config = dict(
    d_model=128,
    rope_base=10000.0,
    rope_fraction=1.0,
    attn_scale=0.177,
    bias='none',
    init='uniform',
    init_std_qkv=0.0442,
    init_std_down=0.0,
    weight_decay=0.05,
    warmup_steps=200,
    seq_len=512,
    doc_mask=True,
    steps=6377,
)
Each number is 50 + 15 x the weight over its row's rms, rounded and kept within 0 to 99. Layers, rows and columns count from 0. The size before them is the row's rms in percent of the matrix's.

# layer 11 attention value, 128x128, rms 0.0835, rows 106-127, columns 64-127
099:53 39 72 54 53 14 50 57 66 51 45 57 60 67 44 49 46 39 57 75 37 50 68 38 49 07 16 26 46 61 56 48 66 55 54 36 38 45 55 53 30 53 87 51 62 18 55 68 72 49 43 54 56 23 77 65 53 78 49 61 27 66 53 39
118:40 56 74 32 31 31 46 58 44 52 58 57 61 52 45 35 27 48 55 45 55 71 49 33 42 48 60 48 57 27 37 29 56 43 64 51 67 65 28 34 36 57 71 54 46 60 32 14 33 63 47 42 30 07 45 61 48 37 44 74 66 62 64 49
109:48 47 34 38 35 55 43 66 45 59 66 43 27 60 37 56 41 66 57 49 52 62 54 29 57 40 36 47 68 51 19 36 60 54 45 82 58 61 55 28 47 54 25 52 62 35 57 61 38 27 44 65 21 22 42 79 58 74 66 37 23 32 95 56
105:34 28 75 50 33 65 46 25 40 41 33 43 80 75 46 48 30 63 52 52 27 64 48 45 55 29 35 46 43 65 58 19 67 78 23 56 55 43 56 42 69 67 52 48 58 41 50 49 59 70 33 42 52 73 56 48 60 58 42 30 67 48 39 33
104:54 19 56 50 32 31 67 27 49 49 56 63 14 25 66 65 42 56 60 70 33 45 49 60 53 58 63 59 35 65 80 41 61 35 40 53 46 33 58 73 42 29 56 70 47 67 34 43 44 45 49 26 42 61 36 58 55 42 38 55 88 70 37 49
115:72 33 32 50 51 63 46 64 64 38 21 32 80 58 34 37 49 55 27 47 41 57 85 59 63 34 33 50 69 56 48 61 56 34 51 75 27 62 37 40 68 74 63 16 54 54 37 53 67 37 46 13 60 49 60 32 53 52 41 46 70 51 56 53
099:51 49 32 45 57 49 43 50 34 59 53 67 63 29 53 50 41 60 40 70 37 61 53 78 67 03 70 70 30 47 54 59 61 44 41 52 72 63 61 49 53 54 56 44 55 42 68 22 43 76 44 64 64 69 22 29 34 79 56 56 53 52 67 67
102:20 41 76 52 26 55 32 59 58 61 53 66 70 21 60 32 80 33 25 64 43 65 51 42 65 49 80 62 35 49 41 65 20 48 44 40 52 14 66 37 43 63 41 48 38 60 31 14 56 21 51 48 39 30 52 61 56 45 55 44 43 56 36 35
103:19 61 28 75 57 65 38 61 58 42 35 57 61 58 49 28 51 09 53 61 38 24 47 68 57 58 58 42 35 72 81 45 70 56 60 61 43 56 47 41 99 65 43 41 45 46 39 38 60 31 32 56 56 50 19 29 42 73 44 50 36 61 18 55
103:36 68 66 53 34 69 63 60 35 54 36 81 38 39 22 62 29 54 48 55 42 18 38 75 74 59 47 29 50 47 47 52 62 68 41 50 62 50 50 47 35 35 99 56 55 46 34 42 45 65 49 50 43 31 55 41 66 39 19 35 37 71 41 55
105:51 37 32 65 56 65 42 34 44 43 66 69 35 32 63 22 56 51 43 42 36 68 58 35 55 36 65 55 38 33 42 62 34 89 38 44 71 33 41 66 73 37 36 47 43 47 53 47 35 28 74 74 59 42 53 40 60 51 30 36 70 35 62 86
103:37 55 62 54 70 74 47 54 45 43 42 81 45 40 49 52 46 95 30 42 44 48 36 46 38 42 38 34 56 63 47 44 41 73 40 37 40 56 22 50 56 41 53 66 33 49 13 64 73 36 34 33 70 53 57 74 36 37 54 22 75 46 56 77
103:27 33 57 58 77 85 62 34 34 25 32 54 51 63 52 67 49 38 72 62 60 65 34 65 33 40 51 73 62 63 48 75 55 55 50 39 59 30 51 80 44 50 42 70 38 51 56 32 46 49 43 23 37 39 43 41 48 18 43 42 38 80 43 54
095:20 58 32 37 58 42 63 45 82 35 62 72 42 42 40 42 60 34 29 52 67 49 22 13 84 49 52 64 20 45 77 37 54 52 62 68 36 45 59 25 41 49 18 57 59 85 44 50 54 47 43 52 74 59 44 53 54 61 28 56 28 63 36 23
104:27 70 61 56 46 41 53 42 63 32 43 30 50 28 46 54 73 42 42 25 57 45 59 44 59 53 83 57 46 37 70 50 77 25 55 41 56 65 52 57 37 55 52 42 46 59 40 18 48 41 39 63 84 83 56 72 05 34 27 41 66 70 45 75
121:43 54 18 61 70 31 50 33 47 36 42 67 50 49 31 30 31 35 46 43 33 65 36 59 51 58 36 35 44 60 46 58 88 59 38 61 61 64 46 68 34 61 55 48 85 27 55 90 33 66 30 30 38 21 29 41 41 44 42 82 47 38 57 51
101:30 63 72 39 40 64 66 42 57 41 42 34 50 42 39 49 55 42 29 45 38 39 67 55 33 66 46 39 75 69 46 51 70 73 38 55 23 69 54 37 58 30 42 29 50 34 35 60 66 34 26 41 66 46 42 56 49 61 29 27 47 58 38 64
114:62 60 43 49 65 23 43 39 27 28 43 43 37 48 66 61 26 32 86 59 62 27 53 63 40 60 34 23 38 59 73 53 34 33 47 53 38 49 67 59 57 42 46 43 50 60 62 42 39 58 61 55 58 38 43 62 26 69 84 47 28 57 60 62
096:73 41 46 76 56 64 64 63 36 59 54 47 52 50 53 52 27 50 26 56 43 31 35 31 56 36 50 41 40 31 49 65 57 44 60 76 58 42 48 58 33 74 37 52 64 39 20 54 63 58 40 67 46 61 27 80 55 48 50 72 67 55 55 69
103:65 61 51 47 56 44 63 37 27 26 38 46 45 86 55 44 19 30 47 37 37 31 71 59 45 54 48 45 60 38 41 32 49 78 40 60 58 77 45 63 56 51 50 65 51 59 52 73 56 34 44 48 51 42 41 52 52 62 66 32 51 59 29 62
110:73 40 60 54 37 19 56 59 73 62 26 50 58 77 58 57 48 30 55 51 48 61 55 57 33 59 24 67 72 36 27 24 34 32 61 67 52 45 65 31 29 36 57 35 47 63 54 40 51 67 63 60 59 46 42 52 32 34 60 58 54 55 58 60
110:69 54 59 58 55 49 41 61 47 48 48 46 51 37 73 37 69 50 26 47 49 41 27 45 50 35 57 58 55 35 37 52 57 40 62 48 54 40 27 43 52 52 41 60 30 56 38 81 72 50 42 53 48 54 40 49 70 76 62 46 17 55 22 49
# layer 11 attention output (transposed), 128x128, rms 0.067, rows 106-127, columns 64-127
091:52 73 48 35 43 72 78 50 54 16 67 44 36 50 55 33 43 51 53 45 50 52 52 48 21 61 46 54 41 24 51 33 46 17 52 63 64 38 36 48 79 60 60 54 48 63 42 52 67 22 65 57 53 43 44 52 43 36 64 46 58 67 64 44
109:59 52 42 55 67 85 81 51 51 50 42 38 64 50 65 99 68 56 50 76 41 53 24 62 53 40 30 24 28 74 42 21 69 39 66 52 45 31 59 53 49 53 55 46 48 55 54 61 62 37 69 58 93 58 59 54 57 58 37 57 43 60 77 39
104:40 17 54 75 31 42 75 45 48 60 56 53 50 35 51 42 65 34 58 55 74 53 42 31 79 49 49 78 54 69 47 34 51 47 67 23 35 26 44 52 70 49 62 63 57 34 71 47 75 51 60 63 28 45 62 24 70 50 54 65 66 50 44 62
096:48 79 63 69 55 67 51 49 60 63 52 45 45 51 60 50 58 72 57 57 61 57 43 52 42 53 23 79 51 60 33 82 63 57 75 26 33 44 44 40 45 60 47 60 23 66 71 42 64 41 63 68 64 32 39 55 68 19 37 38 31 63 67 49
097:21 48 64 53 35 32 24 60 48 65 47 43 74 76 40 59 56 50 69 71 65 60 57 83 28 45 53 52 83 38 51 61 61 46 37 36 59 57 71 43 66 57 53 38 67 59 55 60 47 45 41 43 64 51 46 56 67 54 29 36 66 20 73 67
100:46 47 91 65 67 21 65 44 86 20 72 57 26 53 21 80 63 51 39 48 36 42 46 32 40 40 43 61 59 40 24 72 60 56 26 43 28 29 38 57 31 40 51 51 65 57 70 74 34 59 51 35 46 34 52 49 58 56 58 39 41 37 54 39
090:33 71 57 44 46 64 51 16 64 60 54 52 46 47 53 69 59 55 65 54 50 29 33 61 35 38 65 57 85 27 72 66 46 61 78 83 47 50 54 57 57 46 45 55 41 71 27 53 38 53 48 53 56 31 46 68 53 51 24 60 41 30 54 64
103:54 94 38 26 44 71 53 44 54 67 41 64 48 40 75 59 32 41 50 61 58 69 52 62 42 37 42 58 58 45 48 67 58 56 53 45 36 59 38 38 59 48 40 40 15 56 26 34 50 80 70 42 55 58 30 27 64 65 52 54 62 61 64 35
094:49 49 74 28 68 46 26 20 48 61 75 59 23 39 55 53 48 81 55 57 53 32 65 55 45 35 41 46 53 56 53 63 74 63 65 64 46 51 45 43 50 43 40 57 52 65 79 34 44 50 58 47 34 56 54 54 56 37 55 23 52 26 67 46
096:57 80 68 38 78 47 26 47 52 58 71 41 69 39 50 32 66 39 36 54 45 75 53 74 52 32 40 58 60 64 48 17 44 66 44 42 61 31 75 73 55 73 41 21 61 29 45 58 45 46 50 55 70 34 17 66 39 76 57 52 44 49 48 35
099:38 54 54 34 42 66 64 77 67 47 18 47 56 49 72 75 46 57 52 51 44 59 68 49 70 36 43 66 45 60 45 71 29 59 33 64 26 44 54 00 39 57 45 57 51 38 43 59 63 59 45 55 40 80 55 53 42 45 35 45 60 46 65 65
102:51 67 57 77 48 54 32 65 58 69 39 31 44 54 53 49 31 34 55 38 69 51 56 61 58 49 63 38 39 66 30 58 71 36 30 77 32 48 61 56 30 88 41 38 85 47 60 42 41 40 54 80 53 56 37 41 39 66 64 22 48 54 54 54
097:34 69 28 60 63 49 23 73 59 58 50 66 68 64 85 42 37 55 23 40 31 58 57 47 52 39 61 55 46 44 59 20 61 37 71 52 29 38 41 50 75 43 36 68 24 46 40 40 15 55 45 58 32 52 67 54 67 57 50 62 50 31 70 41
094:65 50 63 13 52 46 50 43 18 36 48 25 45 62 34 56 46 50 32 86 54 42 45 66 26 46 45 64 58 69 46 56 58 46 43 66 81 73 27 57 57 52 62 42 36 52 36 49 45 28 52 26 37 65 36 55 50 29 35 51 50 26 45 69
100:50 69 58 68 50 31 38 45 29 49 67 67 62 30 50 79 29 60 66 47 60 48 43 69 41 42 52 46 57 71 77 51 45 66 83 63 64 50 49 35 31 66 32 47 61 49 38 89 31 56 41 43 43 49 29 95 59 58 37 48 47 43 41 51
111:57 70 35 34 68 47 47 69 56 43 43 42 42 66 54 49 50 46 48 74 54 49 14 49 51 40 57 64 52 38 31 42 44 32 35 35 40 66 49 31 41 28 55 59 54 54 55 48 41 32 39 38 43 66 32 63 34 63 67 73 45 22 20 60
093:71 59 48 59 45 50 33 46 52 41 40 40 60 66 22 65 63 55 68 48 52 60 37 45 52 19 29 39 58 39 40 30 44 53 53 29 52 27 27 46 25 88 27 39 68 58 71 45 46 81 66 36 36 22 39 56 43 37 61 42 52 49 63 40
103:55 25 52 54 50 59 63 53 69 52 58 43 30 54 25 29 68 57 32 49 48 62 35 60 20 68 78 43 35 50 81 48 42 35 47 69 77 66 49 55 44 42 47 35 66 71 57 70 09 57 61 40 34 52 28 65 65 59 39 72 87 55 39 81
088:37 54 78 58 62 35 61 54 18 51 52 69 57 52 65 57 73 34 33 24 67 57 58 40 73 51 52 29 63 78 39 36 71 44 49 30 36 50 51 56 64 22 66 27 55 49 42 61 50 57 46 22 48 44 26 48 58 45 18 42 54 46 35 47
093:66 54 67 31 42 47 58 56 64 28 77 15 32 44 51 46 52 63 56 38 57 45 20 53 73 51 62 17 36 76 30 64 41 36 38 59 28 41 63 51 58 70 37 24 79 48 57 48 20 62 32 39 46 33 37 67 51 55 59 67 56 49 41 46
103:71 52 50 39 58 48 66 41 35 47 64 41 45 13 25 49 61 51 30 59 47 56 39 66 44 56 65 79 46 35 65 65 49 44 59 37 77 34 51 59 69 46 70 44 60 46 18 39 43 58 76 30 56 43 94 26 80 54 61 46 26 52 63 33
106:44 70 51 29 57 27 65 57 44 47 71 48 44 86 21 42 61 31 56 57 64 48 59 70 58 65 66 36 47 50 43 42 41 58 47 51 51 34 46 64 52 39 26 42 32 25 60 16 47 60 73 37 40 55 82 56 52 30 62 65 26 42 00 47
# layer 11 MLP gate, 320x128, rms 0.103, rows 0-21, columns 64-127
103:58 35 62 54 44 64 41 64 37 33 47 55 29 58 62 54 82 76 15 44 63 53 63 66 66 75 61 41 61 07 46 34 34 56 34 52 84 30 54 77 68 38 43 35 53 63 48 50 57 60 28 32 55 71 49 46 46 60 46 32 55 81 52 47
096:66 53 28 40 77 38 34 50 41 36 46 59 42 33 44 59 64 44 56 69 33 46 35 62 80 17 49 26 69 50 53 58 71 52 31 48 35 68 40 48 34 57 59 58 38 70 42 25 63 60 18 58 39 58 40 53 46 67 20 51 61 49 34 52
082:37 33 61 30 58 63 63 49 60 49 71 70 32 40 33 49 31 59 49 46 53 53 41 24 79 37 49 26 33 49 49 43 36 55 59 30 70 29 60 51 44 64 50 12 80 52 75 39 69 52 28 26 54 38 48 83 28 69 53 59 37 43 45 56
098:41 38 22 49 56 49 51 44 50 66 56 23 69 34 69 68 50 42 45 34 65 55 66 34 52 34 55 31 66 63 33 80 53 42 36 54 61 28 42 69 63 66 58 54 52 38 62 41 63 08 36 50 47 58 27 41 26 30 62 62 70 66 74 68
100:59 57 42 28 64 23 62 59 62 50 56 44 26 62 58 63 27 56 46 43 48 57 41 23 32 57 87 34 30 55 45 61 62 32 44 34 55 81 52 43 57 32 29 22 61 33 62 59 48 62 66 27 22 35 59 26 68 69 39 14 57 58 62 58
097:61 55 35 52 42 79 70 63 33 52 69 49 58 52 33 51 46 56 61 53 30 37 45 30 52 62 45 36 28 53 28 44 63 45 61 42 47 64 35 43 38 49 59 29 50 33 55 52 40 39 55 37 73 20 17 67 23 30 39 62 56 78 51 28
103:40 40 33 54 40 45 45 78 44 40 34 53 32 67 32 41 55 51 36 60 53 47 34 67 58 41 66 50 59 57 17 64 45 59 34 36 37 29 55 11 61 28 44 58 23 57 40 61 59 69 24 25 56 28 63 58 53 25 66 58 57 26 60 16
103:60 63 63 71 47 49 45 95 59 53 45 72 63 40 59 35 59 33 10 49 50 67 46 46 38 45 40 46 60 72 55 43 53 54 63 35 50 63 38 41 29 42 99 57 45 45 50 48 36 45 51 58 22 44 62 83 57 48 37 68 48 62 43 45
096:53 72 53 57 58 76 40 66 22 19 23 50 44 29 52 55 36 52 57 24 45 47 56 54 50 50 19 48 67 62 48 75 36 53 39 39 52 66 72 59 55 43 72 15 51 36 72 29 45 39 49 37 32 72 58 40 62 53 72 55 64 46 60 24
097:49 51 36 71 76 78 51 39 49 69 20 38 72 44 62 35 80 21 67 52 47 31 44 45 21 56 67 41 48 57 62 40 30 57 68 51 39 66 67 52 55 47 76 23 56 48 61 57 51 43 57 47 45 62 71 45 53 62 60 66 39 69 78 38
103:31 28 71 51 27 39 42 73 79 55 48 53 80 60 46 36 64 50 36 69 63 54 54 62 55 48 48 54 91 41 45 51 40 60 56 50 43 50 51 53 57 65 73 22 47 37 58 53 58 45 53 53 25 50 26 39 31 80 69 69 37 57 85 64
114:63 50 40 54 70 49 38 37 39 29 26 64 36 76 59 52 12 72 48 72 54 44 46 65 44 61 42 49 49 53 46 50 40 20 64 33 54 53 56 34 32 27 63 21 64 59 59 71 35 53 54 56 32 39 59 50 51 48 60 64 52 28 49 47
097:60 36 33 72 68 45 74 46 19 01 62 56 50 53 44 44 31 58 44 33 57 51 62 36 39 67 38 24 41 55 42 57 58 36 61 55 55 55 50 40 72 66 51 31 38 61 25 70 51 75 59 60 53 53 49 48 46 51 60 56 64 60 42 52
100:67 52 54 76 43 51 74 36 57 63 36 73 25 52 80 62 51 45 33 29 41 57 52 38 49 52 51 59 69 42 50 57 49 76 57 82 37 58 39 45 51 92 39 37 35 45 59 49 46 67 50 40 68 35 80 41 19 52 77 58 43 54 60 53
109:35 32 74 53 45 41 34 38 44 68 39 60 31 50 44 60 54 54 34 65 32 27 27 29 44 62 57 45 40 59 54 39 52 45 62 60 39 46 56 44 38 71 58 41 48 70 20 81 59 68 46 37 74 57 25 54 50 55 56 38 82 56 62 44
104:44 25 47 51 48 45 89 52 40 41 38 32 37 56 47 59 47 39 27 73 64 31 56 55 39 42 56 65 49 39 48 30 88 64 84 71 56 53 35 70 31 75 53 70 25 24 53 37 39 49 43 57 70 80 47 62 66 47 30 30 30 70 47 49
099:45 54 38 65 35 52 58 21 47 43 35 41 67 24 56 57 66 57 41 49 54 25 30 50 31 47 42 48 59 34 61 38 60 61 41 42 31 39 63 59 60 72 07 69 41 74 66 14 40 26 44 59 45 69 31 52 08 60 52 71 41 33 40 43
093:34 59 42 65 45 70 56 36 41 29 82 69 48 73 59 20 34 49 60 32 44 42 66 36 37 65 27 73 37 55 55 81 45 45 35 59 55 37 37 31 60 58 74 35 72 75 12 56 46 44 51 52 20 51 57 26 41 52 71 47 51 67 47 45
105:52 76 51 90 52 56 35 52 50 41 44 52 71 27 41 39 76 40 40 40 32 64 39 39 55 33 32 37 43 45 11 57 49 66 61 70 43 22 53 26 30 68 45 57 65 56 09 84 53 64 44 60 56 54 49 68 70 59 65 40 45 66 40 46
101:56 41 42 58 47 24 63 84 66 59 34 50 65 51 39 73 29 61 46 33 61 50 09 45 24 79 27 65 48 57 56 53 42 56 20 52 27 39 54 51 53 44 25 65 17 50 46 37 47 45 56 53 60 45 55 57 63 52 59 63 51 52 55 58
104:37 41 68 76 37 65 58 44 64 24 78 42 50 37 71 44 67 42 26 48 40 59 65 55 57 49 43 59 45 47 42 39 40 43 53 62 31 50 60 42 43 50 63 35 23 26 42 19 33 41 63 33 45 16 58 76 44 66 57 56 42 55 60 43
098:68 33 37 54 59 49 35 44 59 59 75 32 38 52 51 54 54 73 34 40 52 53 47 13 56 77 36 36 45 63 50 65 71 40 41 62 59 36 41 69 54 44 48 15 71 22 30 60 40 53 30 44 54 57 26 75 44 80 75 75 62 61 41 58
# layer 11 MLP up, 320x128, rms 0.107, rows 0-21, columns 64-127
098:42 56 60 36 68 43 44 41 42 54 61 67 56 55 57 64 67 69 44 36 34 61 48 19 54 47 43 55 67 32 48 29 42 69 51 58 54 54 59 37 37 44 24 46 29 27 79 39 43 34 57 49 44 57 49 28 40 28 57 54 51 29 41 64
101:66 63 41 45 55 19 68 69 67 72 41 40 25 59 25 47 45 40 66 46 43 73 68 56 63 30 30 31 37 65 28 69 55 74 84 52 55 77 48 35 55 33 55 50 40 39 58 30 50 23 62 66 32 73 54 65 67 54 52 44 57 67 42 74
091:39 39 38 65 41 51 66 50 56 30 55 56 39 36 46 61 54 50 45 38 75 45 64 52 43 55 43 73 36 73 44 34 37 54 60 79 54 23 66 82 65 31 63 61 65 15 46 21 33 73 64 79 67 50 53 35 66 49 65 25 37 65 34 70
098:79 54 52 74 51 72 74 58 51 45 14 53 48 45 46 82 44 45 60 51 38 65 44 30 60 53 39 58 38 30 54 75 62 42 56 50 41 31 47 52 38 63 71 49 65 58 30 32 62 57 56 63 50 67 38 11 50 44 34 19 31 44 56 56
097:40 52 21 48 66 61 49 47 52 15 25 60 55 71 54 56 42 51 74 08 71 51 39 50 70 55 45 58 53 39 60 66 53 41 66 39 73 55 63 57 36 63 71 64 45 43 51 44 57 72 54 44 42 48 42 63 33 66 57 31 43 36 50 51
097:53 52 85 48 36 14 49 04 53 49 36 32 58 46 38 57 31 59 30 45 35 52 35 43 67 31 62 66 68 53 84 59 31 51 81 52 42 75 48 42 63 61 61 42 42 66 61 40 53 51 50 54 53 49 36 32 54 42 46 39 31 42 23 54
093:44 46 30 99 62 55 35 52 42 35 55 69 47 79 52 32 52 47 46 55 33 69 55 60 40 69 44 57 34 50 52 52 42 27 52 62 46 52 58 17 57 29 36 62 33 49 30 41 48 47 38 43 50 64 45 45 17 52 57 63 58 51 55 01
096:29 30 43 33 41 44 62 74 35 32 50 91 53 59 64 33 62 45 56 36 42 54 47 36 67 36 73 52 28 48 66 45 21 35 49 44 37 61 68 62 35 17 68 28 47 32 65 57 55 53 63 37 60 48 59 41 14 66 63 30 55 60 59 49
103:44 55 47 62 58 27 47 45 80 43 80 66 41 47 46 49 67 39 46 49 45 46 71 41 49 68 50 42 39 47 60 51 53 49 57 54 54 47 27 58 54 34 18 77 52 55 44 58 61 49 56 35 45 57 19 24 39 37 53 31 20 46 46 89
099:64 45 48 45 50 55 58 75 54 41 41 42 48 44 53 37 66 37 63 57 49 51 52 82 43 65 63 63 43 19 44 70 65 28 37 69 38 35 37 60 36 23 57 51 55 50 59 38 68 40 18 84 63 58 65 33 67 33 60 51 45 51 36 40
097:57 50 49 40 81 55 42 54 56 69 48 54 55 40 49 51 49 59 52 64 53 38 45 64 57 83 37 49 55 54 49 57 48 46 40 38 40 68 56 52 13 62 24 42 41 45 50 42 42 27 54 54 53 28 51 27 33 65 23 69 63 58 41 73
110:17 52 57 49 51 38 66 65 62 48 65 68 47 46 60 57 68 53 43 45 40 49 38 59 41 30 66 72 53 24 36 87 52 49 19 76 61 62 53 70 72 41 31 83 37 47 37 55 43 63 61 60 49 60 52 58 50 59 42 33 42 70 73 21
094:49 55 59 47 83 49 36 43 51 18 48 43 48 44 20 41 52 24 54 41 31 47 53 37 40 72 53 39 39 47 74 59 40 75 42 59 57 80 43 53 64 25 42 33 71 63 43 81 66 49 70 44 33 46 67 58 52 38 29 36 33 43 40 79
093:70 39 45 26 58 49 75 57 49 50 61 47 50 42 37 49 63 67 57 63 16 41 45 26 13 33 42 24 34 35 13 51 45 49 49 40 51 26 48 59 72 41 50 21 59 44 61 38 50 50 60 39 34 38 24 56 59 59 28 56 61 53 44 62
104:49 50 62 63 58 31 24 60 11 63 45 53 37 46 80 51 47 47 67 38 62 59 36 58 49 53 53 62 66 43 56 50 79 21 55 35 70 53 57 69 37 56 75 38 34 29 54 58 34 40 56 71 29 63 45 51 23 39 39 31 29 35 48 55
102:39 57 62 30 50 52 49 55 50 49 46 56 61 46 48 48 62 58 47 32 35 42 48 34 46 35 52 41 23 67 31 61 53 79 42 76 45 99 55 38 61 42 44 37 61 52 58 43 21 48 57 27 44 75 67 59 41 65 73 30 46 54 26 56
104:42 34 31 58 41 44 60 40 36 24 69 55 59 48 26 50 49 45 13 62 60 36 55 51 43 52 65 29 69 43 46 48 73 66 35 23 66 27 29 64 68 29 17 99 63 56 47 32 64 63 21 50 56 41 27 79 31 47 72 60 54 54 72 47
099:31 47 61 42 35 33 42 57 39 51 64 41 59 61 55 41 49 44 49 61 83 32 59 63 59 55 51 54 46 44 38 50 08 34 13 66 60 47 27 55 42 34 53 54 39 42 56 35 50 51 30 68 42 73 92 27 73 29 70 39 73 50 45 51
107:44 77 59 21 31 57 51 61 50 28 58 25 77 28 42 53 45 40 47 53 67 49 54 59 34 54 30 67 73 21 59 59 44 22 68 61 57 57 30 62 57 67 53 74 50 59 44 48 69 43 56 35 46 35 39 35 22 39 44 52 57 44 44 47
097:53 47 41 65 47 63 36 67 51 43 35 49 15 54 79 60 52 52 48 28 37 64 29 82 56 69 46 28 83 56 49 62 50 68 27 44 44 50 49 68 77 59 51 61 56 49 53 44 68 27 39 58 58 64 61 46 40 37 32 47 69 44 54 32
106:84 65 77 31 36 50 30 37 37 44 59 34 58 89 41 65 46 46 40 49 40 54 47 59 72 39 64 25 45 46 79 55 52 62 63 45 48 53 62 58 20 41 41 50 57 15 45 31 47 66 52 34 57 49 17 64 46 15 64 30 78 60 31 53
100:60 31 38 50 52 22 38 65 70 34 61 62 55 72 41 60 56 60 51 47 43 21 59 42 63 20 42 72 44 36 31 50 33 52 55 70 40 77 51 52 59 41 35 48 51 40 22 39 36 51 61 44 50 87 97 57 55 53 51 41 39 50 34 56
# layer 11 MLP down (transposed), 320x128, rms 0.04, rows 0-20, columns 64-127
096:39 63 55 35 77 50 37 38 65 34 50 65 49 45 38 06 27 59 57 46 61 56 39 46 45 47 59 76 49 70 61 47 60 46 53 52 56 52 64 71 49 34 73 26 52 49 45 58 33 45 50 47 47 22 41 40 64 31 53 72 51 34 50 42
101:64 49 68 71 49 30 26 68 65 42 55 59 47 55 28 38 57 49 40 38 55 53 64 44 43 54 33 53 67 40 29 45 70 57 83 32 29 32 49 57 37 65 56 43 52 40 77 68 63 35 61 20 27 51 64 64 55 68 19 43 63 24 73 72
094:58 48 52 36 48 51 37 64 28 64 37 40 55 80 65 53 73 30 58 80 43 55 32 74 31 36 56 56 71 55 64 77 61 46 66 44 60 84 53 07 35 30 41 56 19 66 68 84 47 29 58 50 40 39 47 54 58 60 42 61 54 39 50 57
098:74 53 50 73 45 62 40 62 48 32 39 49 54 44 45 60 62 40 45 66 66 25 54 48 13 35 39 39 59 40 66 53 30 44 54 69 47 39 51 62 47 45 39 34 52 66 33 53 50 45 60 56 75 40 15 42 64 55 42 40 66 33 60 58
098:79 71 79 45 38 62 45 41 66 45 80 33 35 47 57 60 77 49 57 38 50 78 54 54 49 32 78 33 41 44 31 51 78 26 44 41 65 42 39 18 42 46 61 50 45 59 50 56 65 56 40 67 39 63 47 14 53 46 41 72 36 56 29 42
093:49 81 65 48 61 12 44 51 58 42 50 73 56 55 56 57 60 45 72 37 59 57 38 85 46 51 55 50 52 49 53 55 62 63 64 37 57 76 59 50 50 25 62 55 45 59 58 64 35 59 50 45 33 58 59 46 30 77 70 76 59 47 25 53
096:53 63 59 67 53 46 67 49 66 42 40 27 59 17 20 63 55 45 49 41 51 55 35 29 38 57 80 54 48 43 29 43 41 54 70 46 48 53 67 99 49 54 44 38 74 50 77 51 25 37 54 58 64 48 38 55 80 35 33 24 45 54 36 74
099:38 51 52 42 50 52 47 88 60 35 53 74 64 48 49 33 46 50 30 43 47 50 40 26 50 56 69 62 65 66 43 62 48 54 46 54 60 54 77 28 38 49 72 75 31 73 44 52 52 40 69 40 71 49 67 45 47 33 62 34 53 49 52 60
106:38 57 54 76 51 36 63 16 17 59 55 52 69 71 70 62 67 64 43 61 49 63 65 44 51 70 36 34 20 44 69 65 54 59 57 45 18 37 26 28 65 62 67 57 47 55 46 42 20 32 56 46 39 59 49 55 60 34 60 64 38 80 55 47
103:35 52 72 63 29 32 86 27 59 52 72 46 43 42 47 44 54 67 50 36 47 54 38 45 69 39 35 63 67 49 36 36 59 50 40 40 54 44 65 41 36 44 39 56 46 50 46 67 47 72 53 47 53 51 15 52 45 52 30 56 84 44 34 86
097:47 48 77 20 31 39 61 45 74 54 67 47 57 30 63 57 43 71 61 47 61 74 44 41 51 57 48 55 43 43 39 60 49 47 95 40 39 57 40 57 33 56 10 63 55 46 66 48 47 34 63 43 76 35 15 74 54 40 40 53 30 28 34 64
101:40 23 39 37 51 58 69 51 69 59 49 41 74 50 45 20 71 30 37 38 52 22 32 63 56 64 53 38 46 79 26 61 41 44 25 79 58 76 21 51 62 41 45 54 37 38 58 58 26 54 50 58 71 49 62 54 34 50 48 62 45 57 77 48
107:71 69 49 78 38 50 36 61 67 74 37 56 48 69 54 82 59 51 45 51 62 32 40 72 25 46 40 68 78 74 63 53 30 67 42 23 64 72 62 72 67 59 45 58 51 39 62 44 40 34 75 29 72 29 48 41 47 38 46 54 57 55 47 50
095:22 80 57 53 32 25 46 52 46 52 25 60 49 34 84 31 76 53 46 60 61 44 64 50 58 67 31 51 48 55 58 44 47 51 50 46 45 67 68 39 45 30 72 53 24 51 58 37 62 13 43 51 42 75 74 50 28 39 47 26 25 47 40 41
101:48 38 44 44 33 52 45 60 78 61 41 61 71 60 61 41 50 54 49 22 29 61 30 74 38 47 44 82 40 47 16 50 48 27 42 45 49 44 55 63 46 44 72 71 59 37 35 43 71 78 73 60 36 28 48 45 43 57 58 29 52 72 32 62
102:44 53 59 61 49 68 52 50 73 44 49 49 48 49 38 27 43 50 52 54 39 56 10 66 72 35 37 46 45 32 34 48 65 71 26 41 40 41 15 51 53 49 45 44 42 61 54 58 71 39 53 49 28 61 67 46 57 41 45 26 33 40 45 29
105:46 41 46 68 56 39 47 43 39 50 81 66 51 20 52 55 49 41 73 09 51 45 40 43 36 63 69 56 26 55 31 68 61 52 63 69 82 54 57 33 67 46 38 61 56 65 68 36 33 49 28 65 45 41 48 51 38 48 47 75 44 41 47 65
097:56 62 58 63 66 43 42 63 70 41 49 50 35 53 44 66 42 30 60 55 66 54 36 71 58 61 47 62 84 56 69 24 66 43 60 73 64 35 52 62 59 29 57 68 82 50 62 13 30 61 61 25 37 44 33 16 69 63 52 52 35 54 43 33
106:63 50 71 75 66 78 78 64 48 58 43 26 45 33 57 57 28 80 62 57 58 45 78 40 80 35 35 49 71 39 42 52 41 39 38 68 67 66 31 43 43 46 36 25 70 50 48 41 80 61 61 73 46 63 66 32 62 68 49 31 72 49 48 47
098:42 69 59 66 49 77 38 57 23 37 54 41 91 29 57 41 56 52 18 47 53 43 45 73 63 63 42 41 58 49 45 65 57 18 49 53 38 28 45 58 37 36 53 43 49 54 52 27 35 39 59 32 35 55 62 76 41 25 37 49 33 48 62 49
107:75 49 48 83 34 66 22 65 45 27 59 32 29 56 50 59 43 37 37 33 47 47 59 53 44 53 37 37 56 51 57 28 61 61 44 66 49 72 48 45 37 43 64 68 71 50 63 61 39 59 42 21 69 54 53 54 49 42 49 48 50 49 39 72